{"n_layer": 12, "d_model": 64, "d_mlp": 128, "vocab_size": 512, "norm": "layernorm", "norm_place": "pre", "init_std_qkv": 0.0807, "init_std_down": 0.0, "warmup_steps": 200, "decay_shape": "cos", "final_lr_fraction": 0.0, "seq_len": 512, "steps": 11065}
Each number is 200 + 30 x the weight over its row's rms, rounded and kept within 0 to 999. Layers, rows and columns count from 0. The size before them is the row's rms in percent of the matrix's.

# layer 3 attention value, 128x64, rms 0.119, rows 43-65, columns 0-63
093,220,176,244,227,196,206,238,214,164,197,277,264,225,195,228,210,210,214,198,188,180,203,200,228,210,202,233,207,185,213,162,203,198,148,178,137,214,183,203,195,232,217,218,193,199,134,209,187,216,255,244,198,154,205,229,179,136,214,181,195,228,202,216,122
137,226,231,167,231,193,168,146,189,235,237,150,222,231,193,211,208,227,158,198,254,187,158,209,201,173,198,166,185,248,245,164,195,228,192,171,175,200,156,242,153,202,228,209,217,209,177,237,164,231,168,231,192,220,173,233,254,192,217,172,202,189,198,150,256
136,209,163,213,210,212,199,197,189,185,210,261,123,251,216,234,256,260,259,223,195,202,205,161,175,229,144,192,169,181,158,195,202,199,169,219,202,200,188,151,228,196,185,188,188,220,151,219,244,244,206,174,157,205,183,257,189,189,213,185,244,215,206,222,196
091,156,182,133,186,189,264,218,164,199,181,221,184,233,197,257,194,189,227,243,179,259,148,202,237,256,159,214,182,208,140,193,196,231,174,207,196,203,183,182,197,219,196,223,236,158,142,182,190,215,239,166,184,203,206,231,200,181,231,244,205,201,187,217,161
128,177,148,226,188,197,210,206,165,182,209,264,233,213,174,223,229,284,230,198,222,210,206,192,199,235,156,180,181,174,189,185,231,204,157,229,214,171,174,228,184,237,163,220,137,210,138,202,194,227,215,211,199,160,209,224,181,201,224,239,213,201,163,193,123
096,211,165,175,170,229,217,249,233,203,163,195,240,154,144,194,195,186,213,159,183,201,216,210,197,214,185,235,250,182,166,239,192,138,261,242,212,205,217,177,261,152,191,194,241,236,220,210,205,174,179,222,225,166,227,134,168,213,202,233,202,206,203,197,169
095,216,155,229,213,212,254,239,170,191,180,249,198,220,181,200,239,244,222,216,175,241,188,184,196,212,140,187,195,234,146,201,242,206,164,205,211,187,216,197,229,215,138,192,172,232,143,240,208,192,159,169,186,145,204,248,172,212,201,219,249,210,173,220,160
110,198,167,120,223,191,204,202,191,205,194,150,239,211,197,204,187,212,228,201,227,256,182,188,239,251,229,210,209,220,220,209,204,251,168,146,175,174,176,190,164,245,187,228,274,183,174,235,184,212,208,159,166,141,203,203,209,163,206,235,240,193,154,193,193
084,195,207,169,227,203,210,181,204,243,204,179,254,184,183,179,212,241,190,202,192,219,214,225,230,126,211,151,173,255,239,178,228,259,158,194,201,221,231,238,207,151,194,199,219,198,199,211,163,194,148,211,262,200,170,209,191,176,194,183,265,175,188,264,223
117,225,267,175,198,191,198,148,250,189,257,181,188,190,217,205,204,195,161,204,201,140,194,218,207,188,269,195,173,198,227,166,156,209,167,164,184,226,190,164,200,204,253,154,257,168,231,184,196,206,213,212,171,237,143,175,211,203,187,179,155,203,231,231,228
091,196,153,182,213,235,231,217,196,228,176,196,260,217,158,237,213,248,223,223,164,242,185,203,195,168,157,167,169,229,179,193,209,219,232,237,207,237,230,233,212,161,184,225,213,185,179,236,188,194,146,223,264,186,197,240,181,187,230,204,268,204,159,247,177
118,195,194,195,179,238,227,236,226,221,162,221,207,182,150,194,212,171,222,211,160,182,248,207,168,197,164,202,182,165,138,242,188,146,225,234,211,217,282,143,251,161,163,184,238,188,217,214,196,180,180,178,198,197,198,203,192,236,185,238,198,196,208,266,221
079,231,202,220,142,199,171,116,212,194,212,219,184,171,260,197,217,195,183,200,206,172,186,218,195,129,154,198,183,183,178,170,199,189,210,189,255,191,244,207,198,182,198,218,206,234,230,173,246,187,239,260,230,215,163,194,236,220,188,141,198,196,180,194,262
096,215,156,249,164,201,186,197,207,179,213,108,190,193,226,198,170,203,162,228,244,175,187,190,199,171,256,269,216,225,203,175,232,202,208,210,177,214,178,216,203,222,191,211,200,234,214,200,238,203,243,249,204,208,187,112,171,193,165,195,162,238,196,164,218
088,177,217,221,203,177,238,229,156,246,166,145,224,204,236,216,192,175,176,228,212,174,140,186,205,199,189,230,172,234,222,202,227,260,215,141,189,233,145,192,166,187,223,242,155,232,206,200,168,210,198,164,250,183,192,159,178,199,211,242,173,217,177,180,252
129,226,234,241,215,243,175,163,242,217,202,218,297,163,152,199,216,176,186,154,208,152,206,246,191,135,199,208,220,150,246,231,200,175,226,202,167,200,207,199,147,171,225,210,190,198,199,189,182,191,198,223,191,214,179,229,251,207,213,171,151,181,216,196,219
084,195,196,154,213,211,232,161,165,222,245,217,204,249,164,214,234,232,166,186,229,223,162,243,201,182,134,187,183,230,198,199,248,230,151,201,193,187,172,205,188,254,184,184,200,169,143,231,199,238,183,185,157,247,171,233,213,150,229,170,216,169,175,221,221
073,221,209,132,213,229,132,189,241,205,207,142,171,186,202,178,225,184,203,152,185,179,224,207,180,150,197,207,229,193,210,226,191,170,233,190,172,203,216,196,229,145,228,165,254,209,224,204,210,233,203,197,199,238,183,194,223,194,190,133,221,197,241,194,289
132,196,213,218,202,213,157,215,213,168,235,144,125,193,243,181,169,161,202,212,176,218,195,167,193,194,237,252,238,191,200,253,190,208,258,177,203,194,206,186,231,242,220,199,165,207,227,184,271,195,244,190,201,235,191,153,172,187,183,127,209,226,199,210,221
123,208,183,214,231,172,219,175,166,220,192,244,237,205,198,206,205,242,226,192,219,214,191,184,218,219,163,159,197,231,220,170,216,230,147,141,182,197,186,230,142,214,182,214,168,234,158,205,157,204,167,219,227,137,218,279,195,188,228,191,254,217,157,177,157
075,176,198,181,180,174,242,186,181,193,190,233,213,234,187,263,195,147,170,238,177,286,163,243,225,204,191,212,190,210,146,222,173,228,179,216,187,197,200,184,212,267,199,196,235,176,147,175,209,190,233,177,145,202,202,221,227,193,238,238,150,184,191,197,161
075,196,145,213,232,229,229,233,202,136,149,269,179,209,205,228,209,276,263,231,176,243,215,215,203,238,206,167,167,185,175,212,192,219,219,234,250,184,162,167,218,208,171,185,208,220,206,239,221,202,191,168,207,162,185,195,235,182,240,200,178,208,184,216,164
079,264,202,178,196,160,190,196,211,189,221,144,224,228,241,213,238,203,192,196,210,182,183,185,222,128,173,167,173,225,239,170,242,202,180,188,169,204,177,209,189,234,248,182,203,189,163,189,216,264,179,170,170,188,242,235,252,218,253,154,237,232,179,183,220
# layer 3 attention output (transposed), 128x64, rms 0.246, rows 43-64, columns 0-63
128,254,238,165,159,199,186,189,226,195,237,131,161,188,194,204,247,176,146,150,261,175,152,159,221,182,213,219,215,205,190,181,189,188,229,168,245,227,194,217,201,216,221,190,196,201,178,226,188,200,235,175,159,249,158,210,241,197,186,201,187,231,195,218,266
131,134,178,186,261,243,250,180,137,204,277,239,180,180,219,229,162,217,230,215,142,227,207,256,213,213,188,198,193,208,211,164,211,241,172,217,192,165,197,186,166,227,194,227,189,223,199,144,223,234,165,160,192,215,185,221,188,206,188,190,187,201,199,165,180
142,214,199,214,171,186,148,211,223,220,185,140,257,172,187,169,156,185,204,226,266,193,220,191,217,196,262,210,242,213,228,202,200,178,187,152,132,241,199,184,185,233,221,217,178,231,246,212,224,132,181,205,171,213,188,178,218,249,156,201,181,184,185,193,223
116,208,214,241,167,231,143,158,244,245,208,220,202,187,179,142,247,238,155,204,207,170,247,186,165,210,233,177,216,154,280,218,236,180,188,214,132,207,167,202,177,204,211,156,194,214,225,189,191,189,186,188,226,241,198,207,188,217,233,161,217,167,189,202,212
107,240,225,150,191,175,187,188,204,234,246,192,176,221,188,185,208,134,179,174,259,155,137,208,242,170,188,209,258,231,147,206,195,191,224,150,188,214,248,186,238,212,188,169,207,212,168,241,208,155,213,204,192,200,183,215,192,245,223,185,191,170,183,230,251
075,189,216,196,165,188,191,209,213,210,154,218,178,245,192,171,222,174,188,180,96,188,193,170,190,200,197,178,160,213,229,223,219,179,213,199,255,211,246,190,276,199,176,190,209,167,179,176,181,202,248,214,245,235,207,189,169,226,138,230,220,194,237,218,246
078,224,196,196,164,209,119,207,227,184,198,149,196,171,232,179,176,151,231,222,216,188,199,224,247,201,212,222,267,203,164,190,214,136,232,178,195,260,217,185,215,200,176,224,170,226,197,244,238,135,205,223,191,163,199,144,202,232,164,208,219,203,225,199,199
110,192,168,237,203,194,145,151,221,185,235,201,165,181,215,171,234,208,138,208,242,165,212,227,161,203,148,175,224,183,296,200,217,182,186,224,183,212,223,199,188,212,220,206,130,265,186,201,228,166,203,215,215,248,214,195,237,169,223,202,205,185,200,203,172
075,166,164,191,225,237,230,184,189,158,230,237,191,156,215,199,230,185,256,176,190,262,195,227,193,245,148,164,218,197,182,237,186,168,176,216,233,181,209,224,179,182,168,226,214,227,199,180,190,237,200,245,186,207,213,196,175,218,235,224,211,217,187,132,111
091,180,185,214,233,266,184,198,186,210,157,178,218,171,246,247,207,199,175,147,212,231,226,167,203,194,146,165,170,236,227,226,181,218,219,196,201,199,171,241,166,203,209,197,163,238,196,194,168,222,210,210,213,255,181,237,242,167,228,198,192,252,136,139,183
082,151,205,229,187,213,242,198,183,199,199,232,190,137,222,171,231,172,229,181,169,215,252,215,223,240,231,157,228,172,209,213,173,175,170,187,200,214,169,205,195,205,179,241,207,217,275,171,173,202,167,200,182,252,213,196,131,241,189,222,185,193,254,148,165
090,180,187,227,174,193,190,229,201,181,128,171,220,169,261,171,223,147,243,184,137,237,213,143,184,242,224,148,215,224,203,240,214,156,182,217,225,239,179,222,226,189,197,214,186,207,223,195,230,196,204,248,213,218,243,156,159,198,191,228,212,179,214,162,176
087,182,240,204,252,226,225,248,208,218,167,227,203,202,174,225,161,212,251,189,206,242,188,167,220,190,267,196,202,205,176,237,141,185,168,209,169,155,199,175,209,219,149,183,208,229,230,200,179,268,163,154,153,200,216,214,211,176,192,148,190,179,236,168,218
110,223,247,139,205,189,177,190,212,189,183,271,190,253,202,174,191,219,159,211,206,191,185,207,232,137,159,189,162,242,209,193,200,228,240,181,210,179,250,191,188,199,216,135,179,221,170,182,170,210,208,179,204,193,173,245,231,241,204,139,190,209,216,228,263
099,163,201,152,214,204,152,217,192,151,214,252,227,257,143,133,179,245,171,235,173,200,223,242,184,188,186,178,161,237,239,197,200,205,223,257,203,174,257,195,164,225,218,208,225,201,184,165,176,197,190,201,199,238,199,235,208,188,221,166,198,170,199,241,170
155,169,232,202,209,199,253,225,161,182,258,135,173,207,234,223,210,153,180,160,157,229,154,169,195,216,205,210,197,217,166,190,155,239,181,183,257,198,178,220,220,212,206,269,222,161,209,210,190,248,208,202,187,216,201,200,187,126,177,231,202,212,224,173,229
081,194,176,204,204,237,138,160,205,243,266,153,242,186,205,163,184,216,236,221,167,191,225,224,206,193,208,185,223,183,259,207,258,201,180,210,146,185,159,204,148,145,202,195,177,227,157,194,222,185,223,240,230,216,186,164,187,208,246,203,219,234,179,161,191
073,164,163,220,216,165,255,202,166,167,206,177,243,175,211,214,172,214,244,220,149,241,245,184,184,221,210,188,162,210,263,184,211,227,146,214,211,186,169,194,188,216,229,223,186,195,242,145,221,222,217,205,175,245,208,172,200,183,126,250,192,219,216,156,179
128,238,190,212,161,138,185,199,238,187,166,182,249,218,154,216,193,225,171,250,263,177,265,217,178,181,204,226,174,162,258,173,183,238,196,155,181,204,171,185,194,165,253,185,191,150,223,222,171,165,199,216,189,179,197,186,238,197,205,240,182,216,231,217,217
107,187,190,186,228,224,184,225,171,174,271,184,156,184,189,235,187,169,242,171,248,191,168,256,240,207,243,222,235,199,152,169,150,168,222,229,235,216,208,178,203,227,163,266,203,221,184,232,209,171,168,174,146,198,189,171,225,173,194,222,202,187,216,214,156
111,231,233,255,166,250,150,153,242,268,205,198,167,169,219,178,241,244,150,183,191,170,221,175,170,190,216,197,221,144,243,208,232,185,207,206,147,200,144,214,177,180,204,155,186,208,220,218,194,206,206,170,242,207,201,199,178,188,235,166,231,204,207,193,237
064,179,222,186,193,137,211,180,179,232,247,143,243,147,201,182,180,191,209,166,203,178,185,215,212,174,168,154,214,191,152,175,228,175,196,188,212,267,247,236,187,207,217,209,174,226,273,210,210,181,210,202,173,173,188,197,201,217,140,247,221,221,240,235,234
# layer 3 attention query, 128x64, rms 0.0887, rows 64-95, columns 0-63
107,185,207,202,206,207,112,187,228,159,163,157,178,203,233,195,222,237,188,111,219,212,218,229,206,187,214,187,132,216,191,183,217,178,249,192,255,207,212,194,192,234,193,220,174,249,227,213,182,188,239,161,182,215,173,151,207,197,172,199,247,218,187,160,219
094,184,200,173,197,198,237,187,230,210,203,299,138,192,209,226,238,192,243,211,191,184,220,196,221,183,182,167,221,236,178,187,196,211,195,192,245,214,211,244,208,198,171,132,201,176,209,139,183,232,144,218,234,234,211,206,195,218,236,182,153,131,193,185,189
110,173,201,175,197,215,198,195,202,227,200,282,187,134,199,183,217,208,217,174,182,188,236,207,193,269,195,154,239,236,234,173,231,154,205,205,209,208,197,244,169,223,185,182,169,235,235,150,168,221,157,179,233,230,193,191,189,218,222,216,184,150,151,148,170
091,177,202,240,176,183,212,241,173,192,204,208,153,180,203,200,228,150,136,176,141,187,176,149,180,195,197,209,204,249,169,218,208,224,251,139,236,229,206,206,244,261,254,172,207,181,224,222,228,173,222,158,240,161,196,190,230,189,181,209,206,188,181,221,227
104,228,177,177,210,201,170,155,197,157,186,207,190,150,213,209,167,222,191,185,223,192,260,180,175,213,219,192,197,174,227,139,188,176,184,257,157,218,187,200,156,180,213,225,128,218,226,177,180,253,188,169,142,211,129,207,197,191,185,212,236,216,187,145,178
150,206,195,187,173,162,245,221,228,162,183,208,143,220,241,225,227,180,121,173,175,214,174,190,196,169,141,237,246,210,146,216,192,179,206,199,276,209,244,204,254,190,209,156,188,160,199,204,232,193,203,191,204,178,221,163,172,228,196,202,217,201,238,235,186
118,190,188,241,237,229,179,211,219,205,139,141,136,197,198,172,174,233,236,225,254,170,187,225,241,192,234,160,175,181,202,251,215,201,194,201,160,150,216,198,181,137,167,253,212,225,204,204,217,194,192,207,232,207,220,216,175,178,229,136,181,227,176,181,200
080,283,246,202,191,193,185,193,202,209,168,170,171,177,226,213,184,180,170,193,189,143,219,177,192,215,221,192,259,256,219,190,154,205,176,150,169,238,163,183,188,259,220,168,165,255,256,211,210,240,201,166,171,183,168,198,232,166,215,199,199,221,195,202,225
089,250,200,185,157,214,190,200,244,171,164,187,227,273,163,189,167,194,228,205,192,248,173,208,212,181,195,206,166,175,184,183,242,187,264,199,226,212,190,158,233,189,195,165,211,155,161,214,196,178,223,202,225,193,221,143,166,234,153,197,152,153,241,225,232
087,192,135,194,231,210,174,170,214,231,198,240,278,196,193,211,208,240,199,202,203,206,240,194,172,209,210,185,190,145,242,194,154,219,176,248,163,154,189,200,166,139,204,199,157,212,203,162,189,206,183,163,184,240,197,188,153,223,204,222,253,234,174,152,175
107,193,174,190,211,192,206,178,215,207,234,204,137,180,234,206,257,152,204,189,145,147,206,255,181,230,204,172,266,205,156,206,155,198,223,221,236,230,195,207,211,231,169,178,216,206,213,242,213,169,233,211,203,222,178,198,179,198,223,205,301,183,187,229,190
113,194,237,232,203,230,115,208,180,181,203,231,162,235,176,171,205,178,192,176,199,197,185,215,231,180,222,176,161,234,181,227,289,153,251,170,216,226,197,214,198,254,166,195,244,224,172,230,188,199,208,212,219,216,185,177,189,207,221,157,154,185,148,211,227
107,177,226,279,191,229,203,219,181,235,158,178,239,215,168,162,185,191,213,182,192,248,186,171,195,218,225,178,237,203,203,226,175,218,263,154,154,176,149,163,233,184,211,179,216,249,216,213,168,174,196,177,273,158,194,203,185,232,156,194,203,177,222,181,223
095,172,194,216,193,250,179,136,229,206,202,221,187,141,186,217,196,229,244,230,221,228,244,240,190,221,201,145,215,185,222,211,246,231,230,210,137,192,181,211,198,176,190,222,198,228,230,143,173,226,215,133,237,241,231,195,181,245,191,177,171,185,178,204,242
091,175,186,228,183,214,187,173,199,226,220,193,185,158,193,221,209,224,209,152,200,195,192,204,194,275,185,156,181,198,190,150,267,132,277,193,207,227,147,243,196,215,159,189,179,213,270,189,177,181,189,217,196,207,179,204,188,206,153,230,213,176,233,181,161
105,229,234,145,162,177,183,197,193,179,189,191,243,206,219,187,179,226,150,179,210,187,165,184,208,227,164,241,194,192,184,149,261,141,172,194,227,221,199,204,168,256,185,186,171,141,198,192,195,224,192,250,119,150,183,188,237,162,179,218,204,194,198,189,189
075,237,182,196,213,176,195,167,232,208,204,162,242,221,233,212,206,207,233,204,241,239,211,170,200,171,243,262,192,185,200,124,216,199,201,206,189,196,177,167,192,220,194,190,235,181,189,194,239,164,264,229,97,170,166,198,203,160,164,205,229,225,221,205,176
106,206,204,190,189,206,222,192,191,235,193,146,266,241,146,192,200,210,230,248,188,234,190,179,181,202,219,242,169,184,226,193,159,254,138,169,159,182,195,152,219,203,202,188,219,206,151,189,161,223,235,166,174,168,222,216,241,175,183,193,165,234,226,226,257
104,225,176,198,233,170,152,177,185,183,223,154,233,233,170,265,182,238,182,203,216,164,183,247,188,177,182,209,150,201,183,198,169,241,203,177,169,210,212,220,141,225,211,229,177,166,191,264,168,190,190,233,167,186,163,226,190,170,218,206,234,282,188,199,213
122,184,197,242,211,165,188,225,177,189,183,156,245,271,208,168,166,173,188,191,232,239,220,172,190,217,226,231,180,188,197,219,183,228,257,158,157,192,199,161,231,186,229,249,239,170,230,194,199,157,235,157,197,171,209,179,192,165,114,203,203,191,195,203,235
109,179,198,269,209,189,175,243,158,184,218,138,263,222,171,215,148,224,194,208,177,204,218,175,188,176,248,216,162,175,208,225,158,229,245,177,178,212,160,176,181,189,242,237,198,180,237,233,169,193,222,167,233,187,157,202,239,171,166,177,223,239,206,215,225
073,204,165,138,203,165,196,213,178,151,272,210,212,229,235,222,211,225,160,178,180,225,197,227,226,179,179,243,210,187,194,218,194,166,97,244,240,226,252,221,187,192,203,157,207,206,222,207,217,231,208,203,135,204,188,175,184,207,192,197,183,199,182,250,201
086,259,202,155,186,184,134,148,219,154,174,241,188,186,215,159,230,181,177,165,207,186,212,198,175,232,185,228,231,207,199,200,235,183,136,233,199,199,247,164,175,174,151,170,163,245,189,184,213,243,230,215,138,212,215,180,194,222,177,190,175,200,182,173,233
119,215,158,183,198,241,233,196,201,228,201,165,310,248,172,189,154,223,245,223,212,249,185,243,212,232,199,212,178,131,240,197,180,239,177,194,171,158,170,184,210,142,230,229,216,184,179,214,194,175,191,207,197,172,215,206,186,211,201,213,191,239,217,199,218
136,217,180,168,191,197,281,207,180,241,226,212,294,238,172,205,175,174,197,230,179,207,188,196,186,190,184,234,209,179,192,182,165,241,153,199,185,213,219,199,219,207,237,153,270,157,156,202,195,162,171,212,180,179,227,202,185,220,220,246,183,172,187,252,194
088,186,229,193,236,235,236,185,175,235,181,225,242,218,215,172,191,226,180,195,290,187,183,234,233,220,196,206,193,192,217,167,237,170,201,185,187,124,229,232,186,178,181,245,222,197,153,225,197,171,167,211,169,177,197,183,173,185,249,216,198,207,139,138,171
100,206,144,203,237,202,210,262,210,178,218,142,208,241,205,223,191,224,178,240,198,224,241,252,202,197,241,179,249,214,206,219,195,187,186,212,196,199,213,179,206,189,179,220,207,230,202,236,189,196,246,185,266,232,162,145,146,228,244,168,188,206,151,242,154
128,192,204,240,208,222,198,215,171,246,214,142,257,226,169,225,133,220,188,207,233,184,236,199,201,159,190,193,146,212,201,177,214,243,213,139,141,227,167,196,191,259,270,211,229,188,195,199,176,167,208,206,205,179,190,205,239,162,185,224,178,220,169,231,217
107,213,202,202,203,146,191,211,209,157,216,180,177,254,160,261,159,275,180,270,193,184,194,218,199,189,223,225,238,200,200,233,174,238,200,226,186,209,179,179,153,191,225,155,178,150,224,232,192,212,194,227,247,170,155,220,202,220,218,155,210,230,216,244,192
106,169,181,170,180,201,194,145,251,185,172,248,160,175,202,210,218,267,181,173,254,193,238,198,223,200,175,194,260,170,207,159,270,173,185,228,204,194,198,224,182,191,177,196,160,187,204,147,196,217,154,232,177,189,189,225,237,216,204,203,192,149,208,153,159
120,214,204,196,203,211,173,210,209,200,242,193,150,134,219,218,223,162,188,193,136,181,184,201,162,255,209,180,229,150,175,203,218,155,237,246,225,193,208,180,218,188,201,206,174,232,244,217,260,219,211,183,228,222,204,179,155,214,185,202,287,205,249,166,199
134,212,190,226,221,166,151,194,210,236,199,187,171,244,213,205,224,131,214,155,147,210,214,172,181,152,248,195,242,245,169,230,157,194,194,185,174,240,192,197,232,232,214,167,230,219,197,210,211,170,222,225,253,170,154,186,146,196,200,188,231,162,216,248,225
# layer 3 attention key, 128x64, rms 0.1, rows 64-95, columns 0-63
092,166,195,185,237,186,161,192,206,124,167,193,205,195,211,187,207,224,172,206,215,247,199,213,159,227,223,156,161,160,222,167,205,202,221,183,230,132,193,251,185,220,192,207,286,208,205,180,154,160,191,216,194,219,186,218,251,205,202,170,207,168,220,134,210
090,240,266,132,214,182,168,209,231,199,194,162,188,238,155,199,217,162,200,215,204,189,219,154,197,174,209,226,205,232,185,236,220,195,196,187,197,220,192,123,203,217,202,175,157,137,205,214,202,181,232,225,222,187,224,144,236,250,223,215,180,150,207,254,203
117,195,186,158,223,166,172,231,246,175,157,193,211,180,138,230,202,165,281,221,233,174,248,207,183,234,210,179,203,223,195,208,207,187,216,187,134,187,235,191,223,203,215,206,162,172,252,206,165,199,188,183,182,222,223,137,271,224,199,194,181,204,169,175,220
077,209,182,245,165,189,163,236,190,169,252,192,179,124,235,241,191,159,199,245,212,215,177,209,201,221,211,183,237,200,170,165,169,199,252,166,184,173,170,144,207,195,237,264,201,174,209,217,227,187,206,125,210,244,199,197,198,214,218,201,212,214,148,178,207
094,188,180,190,215,209,170,190,154,205,230,260,217,146,243,143,228,197,174,188,175,236,145,204,200,217,174,196,235,163,173,143,189,193,209,198,183,223,184,230,203,223,161,170,177,277,152,181,176,202,155,194,160,163,183,202,177,199,240,210,208,258,191,184,181
132,210,204,214,171,181,224,223,200,184,224,182,134,205,216,221,222,252,125,178,209,237,185,213,211,187,247,209,214,217,195,228,146,204,185,191,228,193,156,216,172,217,226,192,243,174,212,213,203,261,250,199,234,256,208,200,216,269,233,139,184,189,186,167,224
112,201,166,250,213,204,183,194,198,202,201,184,139,207,216,129,217,230,176,190,174,173,173,188,172,202,231,186,209,171,229,226,218,258,239,161,207,196,178,193,257,205,189,166,240,224,202,236,202,140,219,152,251,155,221,243,164,193,173,199,219,170,222,256,195
099,200,210,225,233,210,185,202,175,220,211,295,180,155,233,204,153,192,225,215,143,196,199,209,206,228,186,204,259,212,197,163,178,214,231,208,210,180,168,182,190,207,176,194,170,223,154,178,184,203,153,145,203,193,186,179,151,151,213,226,239,282,209,203,176
109,209,242,211,167,187,202,169,194,194,215,152,191,257,196,219,200,238,184,158,205,183,181,163,215,257,220,199,129,230,213,218,185,202,171,163,259,219,197,212,180,233,210,201,246,121,183,157,191,223,227,226,199,242,214,195,222,173,182,148,193,146,231,178,191
091,155,171,217,227,197,191,184,214,209,192,240,245,192,154,191,230,236,223,157,175,202,215,205,173,172,170,188,148,150,217,198,232,195,155,269,182,192,203,211,173,215,199,185,175,252,230,225,237,135,152,164,178,229,177,143,194,168,202,208,216,242,197,239,188
096,225,178,187,236,172,174,214,234,126,101,162,212,180,196,203,204,161,219,202,213,193,171,197,170,154,242,224,187,204,229,219,216,200,180,242,229,222,226,232,213,212,160,211,244,115,254,219,197,214,214,195,205,199,186,216,239,207,236,202,190,220,197,216,231
096,197,209,209,192,189,117,191,228,163,194,184,181,238,151,223,173,177,189,232,214,172,172,164,168,219,218,189,195,217,165,241,218,214,223,182,210,216,252,150,276,146,160,211,236,227,224,167,169,187,242,207,181,197,211,205,233,220,184,155,232,175,233,167,222
113,172,193,266,196,214,233,204,190,229,144,191,230,184,174,204,168,232,249,226,225,161,190,193,221,249,190,165,144,246,220,214,224,221,233,170,155,168,166,224,193,209,202,189,248,183,202,171,193,201,184,139,211,252,208,199,236,162,162,154,206,187,198,150,192
075,232,246,265,186,190,154,146,170,194,186,165,190,209,202,164,192,221,118,184,207,174,221,208,226,285,164,182,166,198,178,189,196,221,192,183,164,245,186,176,200,233,182,229,200,225,189,177,240,171,178,173,251,180,184,201,175,207,167,206,160,187,224,237,211
122,186,219,207,218,178,204,219,210,215,151,165,236,164,193,214,177,189,233,259,227,222,220,200,190,230,181,172,132,233,213,190,212,190,215,193,159,191,164,253,193,189,203,209,256,127,258,187,153,235,208,237,182,240,222,198,224,220,181,174,175,180,188,143,242
096,187,203,138,192,174,223,237,193,212,233,238,213,190,227,236,195,201,184,195,214,275,216,181,187,180,200,226,253,193,168,177,146,180,176,200,214,209,189,230,191,200,221,202,188,158,162,171,155,294,218,275,170,180,189,221,180,205,191,228,207,214,179,149,180
094,225,212,218,208,231,246,191,218,188,211,206,170,182,239,170,241,182,178,208,174,253,139,186,213,195,221,240,215,169,177,134,174,177,189,221,222,201,202,210,162,229,181,175,201,242,136,154,189,223,156,220,177,175,178,235,138,157,217,224,209,191,216,241,148
105,206,198,181,178,255,247,156,198,215,228,236,182,210,209,216,188,191,199,172,201,158,219,217,225,247,162,211,247,209,215,137,185,179,214,202,202,213,202,161,128,196,235,196,132,201,135,184,208,207,193,194,179,185,157,213,160,149,170,255,224,226,217,216,165
099,178,158,168,245,230,206,205,153,181,225,222,254,205,208,195,224,209,189,195,118,226,154,217,205,170,167,196,179,189,189,189,263,197,201,226,189,195,201,255,215,197,128,177,223,235,198,210,153,180,186,221,218,163,175,183,128,182,180,234,218,242,200,193,214
120,168,209,238,190,172,247,199,185,209,242,182,155,221,249,183,228,209,151,194,253,200,191,170,195,256,217,213,206,129,182,168,172,209,221,152,224,168,189,240,138,199,226,233,185,184,170,152,226,189,161,163,197,204,195,238,182,151,178,225,211,192,165,183,180
106,165,213,218,166,239,207,191,124,212,251,231,261,165,199,218,180,196,184,213,192,232,224,211,196,217,164,181,222,199,228,158,227,188,177,202,208,219,187,211,162,158,191,246,206,251,197,194,238,158,137,134,212,210,188,223,175,156,215,226,241,201,193,186,146
101,182,226,145,188,179,181,162,211,178,224,203,224,234,219,222,220,230,124,159,169,246,232,229,210,201,196,220,273,199,188,198,190,193,159,209,253,215,215,220,189,164,195,221,140,261,212,208,210,220,193,246,216,171,185,215,208,243,238,182,237,169,199,153,214
085,181,163,212,218,191,138,184,194,186,212,212,205,195,223,198,217,238,186,146,180,188,137,173,208,247,219,212,234,188,156,192,216,171,201,196,261,216,220,193,175,205,198,187,232,168,173,162,164,225,212,203,140,239,204,222,220,183,188,138,269,234,145,156,195
096,194,187,209,171,220,251,139,186,264,166,230,229,233,214,177,184,283,208,150,187,151,195,205,195,228,175,219,165,203,219,211,241,227,145,169,218,227,225,236,192,228,200,218,206,244,208,203,223,221,197,194,231,152,178,201,215,129,179,198,186,180,230,212,187
110,211,214,152,180,189,220,159,234,184,181,194,228,257,164,229,238,219,215,207,200,150,234,212,206,241,222,222,208,231,184,219,152,209,125,219,217,217,232,196,193,247,223,184,149,187,237,230,226,222,177,245,178,189,193,160,248,180,227,218,153,155,187,227,238
096,186,144,174,191,191,203,202,252,156,160,242,175,202,163,169,243,231,257,224,221,178,169,217,157,249,224,196,201,191,172,194,171,240,230,207,193,138,275,217,207,187,218,157,188,212,259,219,156,199,211,194,167,180,212,194,225,200,180,240,195,160,203,209,213
105,196,184,224,192,177,160,173,223,127,180,212,164,256,203,206,223,198,182,173,221,185,207,250,209,242,230,232,222,223,226,202,199,182,187,189,231,250,245,150,199,161,170,186,161,261,222,210,210,169,230,178,254,235,191,172,189,187,206,170,193,217,264,183,153
113,215,263,185,167,220,176,177,194,219,212,223,221,193,217,184,189,190,186,221,196,178,201,231,229,240,165,170,235,193,193,194,198,188,179,230,198,181,163,190,200,223,196,207,146,282,160,201,190,149,153,241,246,158,179,203,157,138,192,279,171,184,226,210,178
133,197,201,206,175,192,198,164,131,206,258,213,208,194,213,187,224,213,152,161,158,261,136,215,248,165,175,225,233,202,206,222,210,201,191,195,216,240,191,175,216,189,168,207,174,249,152,214,195,179,194,177,253,209,197,194,127,169,198,177,197,260,201,208,157
093,197,230,207,155,175,226,212,195,220,181,167,210,178,217,150,243,194,145,223,229,251,181,170,227,161,170,224,236,183,194,192,189,191,189,192,240,181,158,190,199,255,181,178,196,183,175,194,177,240,244,302,212,202,194,201,188,258,194,194,144,172,176,198,175
124,188,209,235,230,204,192,249,161,202,179,201,226,140,222,241,160,203,248,197,162,198,228,181,152,166,209,172,138,188,219,196,226,202,209,224,150,211,205,271,219,200,216,206,279,151,256,212,199,212,194,171,230,232,218,221,212,217,226,175,223,215,201,174,230
099,220,193,227,232,183,189,224,243,160,174,160,163,167,162,225,251,151,193,218,161,156,167,167,214,146,264,243,227,224,223,215,240,198,194,195,179,198,217,157,236,208,165,159,220,189,167,170,207,191,224,172,239,185,191,197,236,184,245,171,229,243,216,189,213